Each number is 200 + 20 x the weight over its row's rms, rounded and kept within 0 to 999. Layers, rows and columns count from 0. The size before them is the row's rms in percent of the matrix's.

# gate: layer 3 MLP gate, 1280x640, rms 0.0537, rows 181-194, columns 480-559
# up: layer 3 MLP up, 1280x640, rms 0.0557, rows 181-193, columns 480-559
# down: layer 3 MLP down (transposed), 1280x640, rms 0.0533, rows 181-193, columns 480-559
gate181,097,208,217,197,187,203,187,213,173,195,202,213,189,179,174,195,215,222,128,186,175,213,186,176,206,258,176,186,170,221,208,149,203,211,180,215,202,196,204,200,158,158,184,221,236,188,168,181,206,202,185,175,216,216,180,192,198,217,225,226,211,173,208,212,182,219,191,209,184,227,192,202,188,215,235,153,227,210,193,248,198
up181,106,217,213,233,200,207,194,232,155,193,190,180,224,207,198,203,214,212,221,236,206,204,218,207,177,223,225,214,224,200,164,185,198,194,195,156,131,206,184,211,181,189,191,200,213,158,176,195,249,201,183,204,191,214,217,208,189,212,178,172,193,217,207,205,193,186,220,205,198,197,177,183,193,214,227,224,219,216,170,195,188
down181,102,212,200,189,193,207,212,187,214,192,185,242,202,235,246,209,172,175,255,212,205,178,179,232,180,172,191,219,225,189,220,216,204,182,216,188,185,186,215,203,223,236,202,185,188,193,204,202,220,206,222,227,196,207,203,183,205,231,201,180,220,234,177,191,189,170,204,193,176,171,220,163,226,190,232,214,192,209,199,166,208
gate182,101,214,205,232,195,144,229,195,187,179,192,199,202,215,218,211,190,225,157,195,181,192,213,172,216,157,155,217,182,198,224,212,202,195,200,208,176,234,183,162,180,192,193,206,211,216,216,184,238,185,170,168,178,185,200,200,217,174,213,164,192,216,205,223,209,218,188,205,178,212,197,224,191,195,197,181,189,210,190,214,227
up182,101,205,182,189,191,216,208,210,202,194,197,192,234,190,192,226,197,157,208,265,195,205,194,155,212,244,211,232,191,243,195,176,194,205,162,214,178,194,128,198,182,192,178,187,216,230,211,231,239,226,178,204,234,181,200,218,189,202,210,198,199,176,179,204,184,216,173,200,211,189,179,176,211,192,205,202,192,238,210,187,186
down182,103,192,203,198,222,176,206,251,211,206,171,235,158,214,204,181,208,219,202,200,209,197,218,191,180,186,183,212,204,183,198,198,204,216,210,217,211,202,218,184,226,197,256,199,204,195,206,188,186,197,254,168,170,202,204,200,199,205,176,192,193,198,203,204,208,203,184,185,217,208,192,221,187,184,238,224,192,185,202,207,213
gate183,098,194,182,175,231,179,206,225,221,224,190,191,209,243,164,206,176,165,186,195,216,190,196,163,204,217,226,212,208,209,207,198,212,237,223,207,196,195,202,209,213,212,235,165,191,185,206,169,186,189,182,195,215,194,178,212,219,188,224,189,216,239,151,237,223,206,214,207,231,196,197,230,224,218,213,205,202,185,210,175,195
up183,092,191,232,201,186,192,202,182,245,202,214,202,186,198,173,193,204,237,211,207,213,189,215,211,223,202,191,181,210,223,232,188,227,199,177,204,237,181,213,174,206,215,185,234,203,200,234,192,219,195,193,185,173,201,204,197,200,182,236,190,204,186,200,188,184,232,212,222,181,199,217,195,223,185,182,185,198,214,222,220,181
down183,094,195,186,160,203,197,203,228,146,220,183,173,222,241,193,186,186,166,169,192,211,195,226,149,179,201,222,190,167,162,217,222,195,192,218,204,198,244,216,263,200,201,168,204,217,214,204,211,191,201,190,193,225,209,168,215,194,222,181,202,219,229,193,192,227,187,194,186,210,196,178,192,170,229,221,190,204,210,200,180,206
gate184,099,187,181,164,207,178,190,168,228,178,214,199,211,173,217,209,216,178,174,215,197,209,214,164,211,210,162,191,203,246,232,171,171,203,201,212,199,204,206,178,194,143,196,212,181,176,235,239,201,175,215,186,157,218,204,224,161,189,207,179,221,208,181,186,191,209,177,171,205,174,207,168,235,202,186,213,186,191,221,187,179
up184,110,190,225,220,221,182,208,190,174,197,193,203,206,200,161,197,198,247,197,169,209,174,181,208,222,207,227,192,191,183,204,175,214,181,247,211,199,195,228,221,211,209,167,210,211,206,205,194,196,221,166,202,206,215,192,184,235,185,188,213,223,185,215,227,205,159,201,231,192,204,180,222,189,217,209,232,182,215,219,222,190
down184,106,160,210,213,199,205,233,175,197,207,155,228,195,190,190,205,193,212,146,206,166,184,186,185,185,203,219,207,215,217,205,200,212,169,211,208,200,191,210,232,183,176,177,192,200,187,212,205,205,179,181,174,201,202,192,189,220,176,235,190,190,193,219,219,201,190,209,167,209,170,216,215,221,204,232,225,200,204,199,176,170
gate185,103,228,173,165,171,221,206,161,219,191,200,179,164,179,217,188,240,179,232,216,207,195,227,199,218,232,207,214,194,156,210,164,197,195,239,222,195,197,156,167,186,217,233,180,177,215,219,210,200,148,204,198,175,211,206,213,214,222,188,185,195,205,182,210,187,228,191,212,225,227,185,199,218,169,202,222,237,194,192,219,195
up185,099,198,202,178,192,220,201,202,199,195,175,217,211,185,213,245,189,194,182,164,199,208,193,207,214,206,195,221,186,180,219,170,246,217,211,201,207,185,224,194,228,215,201,197,156,192,174,237,196,212,190,205,205,219,212,176,188,233,167,190,216,198,201,181,206,214,184,195,206,166,195,183,171,217,172,205,226,179,159,199,194
down185,103,247,182,200,216,219,212,151,193,185,223,177,187,201,171,204,197,189,257,209,240,192,195,221,208,255,215,203,197,196,164,219,187,175,221,197,202,182,164,197,178,191,204,230,161,195,201,189,229,202,184,217,170,213,196,223,180,199,198,184,210,196,228,221,200,231,191,232,179,188,191,175,185,211,188,205,221,207,208,192,206
gate186,100,203,185,195,206,176,195,211,164,224,193,197,221,201,217,187,185,207,204,192,180,220,229,209,209,214,206,189,194,226,212,205,216,203,207,175,232,244,216,203,208,251,229,199,185,241,188,230,223,197,182,190,176,229,184,198,216,223,228,199,208,198,227,186,205,229,170,231,239,195,235,171,224,212,189,192,217,209,190,189,211
up186,103,165,220,216,228,166,229,194,195,207,193,208,189,240,193,216,162,219,214,189,222,199,188,205,225,165,185,205,198,179,215,225,241,201,179,182,215,177,197,204,196,184,206,211,213,183,210,181,200,210,183,243,181,199,198,202,216,218,192,227,191,156,198,220,203,230,175,177,196,208,198,198,177,227,192,210,210,164,189,184,228
down186,108,244,180,197,168,191,219,187,191,208,224,232,211,203,188,231,225,223,224,180,217,193,173,201,224,204,174,207,181,166,186,189,178,192,224,202,185,236,220,216,186,209,193,212,201,208,210,193,185,200,188,191,201,227,206,224,186,194,258,211,223,208,214,181,182,221,209,204,153,229,168,191,187,170,206,209,194,197,197,192,189
gate187,102,210,215,191,177,210,173,251,219,203,232,187,193,228,199,165,200,195,207,192,217,210,211,232,203,184,182,194,212,185,196,204,213,198,183,177,225,183,179,185,210,196,202,211,189,189,155,225,239,209,219,181,204,198,180,192,185,221,191,183,143,226,212,216,186,222,191,204,199,206,206,207,235,191,195,198,189,202,197,210,197
up187,103,197,196,200,211,189,217,204,203,179,193,170,204,208,201,173,196,231,186,219,217,233,209,198,225,205,199,180,204,191,234,212,214,205,183,184,183,251,208,208,149,196,206,208,196,212,181,191,230,225,149,194,165,223,202,214,206,171,206,182,234,248,232,201,190,207,194,204,203,160,183,184,180,185,207,209,218,193,202,204,193
down187,096,237,188,171,219,171,203,207,201,206,196,222,194,225,204,217,186,181,204,169,185,213,184,196,178,177,189,231,165,195,170,230,211,202,173,195,201,201,248,195,201,218,188,222,176,212,191,190,203,209,253,189,205,171,222,231,210,224,188,228,151,198,157,189,189,213,179,180,204,216,232,197,225,223,185,207,189,241,198,187,207
gate188,098,194,247,214,191,194,199,194,204,165,202,226,199,186,183,198,218,202,215,179,231,207,158,169,190,182,178,185,218,158,216,191,197,201,177,219,180,202,194,163,200,171,191,212,180,186,194,189,200,209,203,192,195,229,155,189,214,192,178,213,234,199,197,202,198,224,208,218,220,217,153,197,166,194,229,188,194,155,183,224,238
up188,094,208,236,189,185,223,218,165,228,215,166,194,209,167,230,193,178,185,190,178,204,209,200,165,205,214,188,193,236,244,182,211,178,209,186,190,154,170,224,214,190,220,225,202,201,206,167,216,208,223,196,195,180,230,206,189,220,169,213,168,218,203,186,214,176,203,183,186,200,188,204,183,222,191,221,197,232,202,212,229,198
down188,094,193,188,218,201,190,178,242,189,198,214,196,171,260,179,160,191,207,213,211,187,182,202,223,204,180,238,192,188,158,223,199,204,204,241,207,217,258,164,187,201,178,181,228,178,182,240,197,203,213,220,205,208,165,192,235,179,226,197,190,195,196,209,218,221,208,199,206,198,207,193,199,171,198,186,170,178,170,196,180,217
gate189,102,193,212,222,218,163,217,218,187,240,181,240,196,180,217,158,195,202,198,189,201,189,227,208,167,200,211,185,219,176,226,206,177,210,194,179,226,184,212,155,198,209,194,233,208,199,208,184,220,171,237,162,202,207,229,200,201,205,213,190,214,184,172,221,189,224,224,184,217,208,200,209,181,203,185,202,199,171,229,248,199
up189,101,228,214,238,192,199,199,181,185,232,175,216,203,149,197,181,160,202,210,173,172,210,206,241,204,187,162,191,220,174,217,232,154,208,226,184,225,214,182,177,156,185,205,184,212,189,217,181,188,205,200,210,196,198,175,183,183,203,173,229,202,197,206,205,209,222,213,198,192,192,180,196,186,203,166,202,182,194,196,194,223
down189,101,168,187,231,212,191,191,183,195,196,183,197,164,194,189,223,219,176,205,201,174,217,186,178,203,213,231,172,201,179,204,201,241,177,231,241,189,187,208,206,242,185,182,203,194,179,211,193,208,178,186,228,182,247,221,233,225,220,194,193,180,196,227,191,199,201,163,171,213,198,202,170,235,194,255,197,233,227,210,193,198
gate190,097,228,200,223,209,201,212,182,204,176,210,210,195,191,208,217,219,200,210,192,199,226,195,198,160,189,216,196,190,207,185,214,207,175,226,197,203,189,181,173,213,209,211,173,185,174,185,176,206,218,187,191,185,213,190,225,200,230,180,206,187,180,167,190,184,190,244,246,178,246,170,202,183,225,228,195,194,183,172,183,191
up190,094,187,231,209,210,179,188,206,217,201,207,226,170,201,200,203,199,231,208,259,204,186,173,150,227,213,192,180,203,189,199,225,232,189,214,226,160,194,202,185,200,181,215,197,159,224,189,222,179,187,153,218,177,171,188,180,204,204,204,199,211,211,188,148,220,209,215,155,182,202,202,194,209,206,230,192,158,219,173,171,206
down190,101,238,200,207,186,189,211,213,194,167,208,175,212,179,211,215,208,204,222,178,212,224,222,227,188,187,236,217,184,210,214,195,179,169,180,188,214,174,196,199,196,215,193,203,204,196,218,185,228,214,196,204,198,230,198,213,193,207,179,206,209,207,203,212,173,191,200,226,197,209,195,223,194,211,201,178,207,184,210,198,190
gate191,104,213,193,206,169,187,216,158,224,192,220,221,155,192,197,196,214,170,209,200,210,207,232,198,187,187,192,193,241,213,224,195,224,239,196,179,207,196,193,226,199,214,188,200,184,216,211,179,153,194,201,173,169,173,195,177,193,157,230,222,228,201,198,191,165,184,199,210,223,205,210,163,181,160,208,216,199,217,201,213,222
up191,097,192,207,206,230,209,206,245,211,201,170,195,221,194,202,210,194,212,184,199,209,236,183,218,208,199,195,205,182,231,202,189,172,199,199,201,209,183,210,191,204,203,190,187,200,182,205,225,213,202,198,235,180,202,223,185,188,209,172,180,170,196,216,228,207,212,189,233,172,184,214,180,206,216,217,213,189,208,167,210,169
down191,098,171,202,192,206,176,223,195,205,233,223,163,161,199,190,218,183,189,201,173,200,152,233,186,161,221,170,220,267,181,213,198,214,198,214,191,183,197,202,171,220,214,218,230,203,210,207,154,204,178,162,199,210,173,181,234,234,186,209,178,196,172,187,183,195,179,187,187,205,192,186,185,228,203,181,202,180,212,190,209,199
gate192,102,191,201,150,177,173,231,168,250,198,207,180,233,194,229,168,170,216,197,205,198,196,194,207,218,175,204,176,220,188,198,186,198,221,216,235,191,196,209,207,179,196,224,203,214,235,202,198,188,206,181,206,200,182,171,231,210,193,219,164,197,226,214,235,154,174,180,204,196,198,205,217,232,179,193,190,188,194,178,218,227
up192,102,163,192,187,213,214,209,197,176,181,206,211,214,187,213,164,200,210,166,195,182,184,213,200,175,194,213,200,161,186,210,199,233,191,200,192,186,224,169,230,198,200,185,174,194,224,194,198,208,198,193,180,232,214,194,153,183,218,189,216,211,182,152,192,193,200,185,218,243,193,216,188,207,215,235,207,190,189,196,195,207
down192,103,237,176,187,212,210,204,197,228,211,231,203,221,216,203,139,205,190,200,209,211,210,197,177,224,183,203,192,204,199,155,211,183,205,237,208,193,205,208,143,191,209,209,222,167,215,206,228,220,241,173,212,190,211,218,207,175,211,206,201,216,199,189,185,179,215,229,233,200,215,191,231,199,206,187,192,208,235,189,184,209
gate193,100,223,207,205,205,156,211,208,213,195,208,211,213,221,204,192,207,183,191,180,177,201,167,202,152,208,213,241,201,172,215,198,195,218,235,226,215,212,193,224,193,206,213,189,183,226,213,237,205,167,206,238,162,213,200,224,200,211,210,178,192,222,181,200,219,179,193,215,169,143,208,178,219,206,180,160,229,199,204,187,191
up193,096,196,208,218,191,226,208,150,173,182,186,185,216,189,171,197,237,191,194,251,217,199,197,191,214,201,206,195,187,230,196,184,189,224,191,227,193,166,217,198,164,193,199,216,195,166,225,165,194,178,195,176,183,216,204,243,194,208,182,206,174,228,209,182,185,222,200,221,184,156,219,160,199,203,199,203,212,176,206,226,197
down193,100,217,173,204,194,196,203,212,225,210,179,186,237,232,220,173,189,218,190,172,227,199,220,208,183,188,189,222,168,193,190,158,189,182,223,183,208,203,198,182,218,200,175,245,199,199,195,214,177,180,218,212,230,187,215,188,211,193,225,208,208,190,175,198,198,218,198,222,203,235,214,207,188,245,192,217,190,199,189,197,211
gate194,098,206,235,186,206,185,214,204,205,224,227,194,200,202,179,197,170,191,190,205,165,183,205,186,227,196,196,259,234,201,226,214,214,193,206,206,191,235,162,165,214,196,180,211,182,206,203,174,196,221,187,208,184,238,184,223,218,214,187,251,187,174,196,200,205,203,191,188,204,177,173,201,194,197,157,194,219,192,181,183,149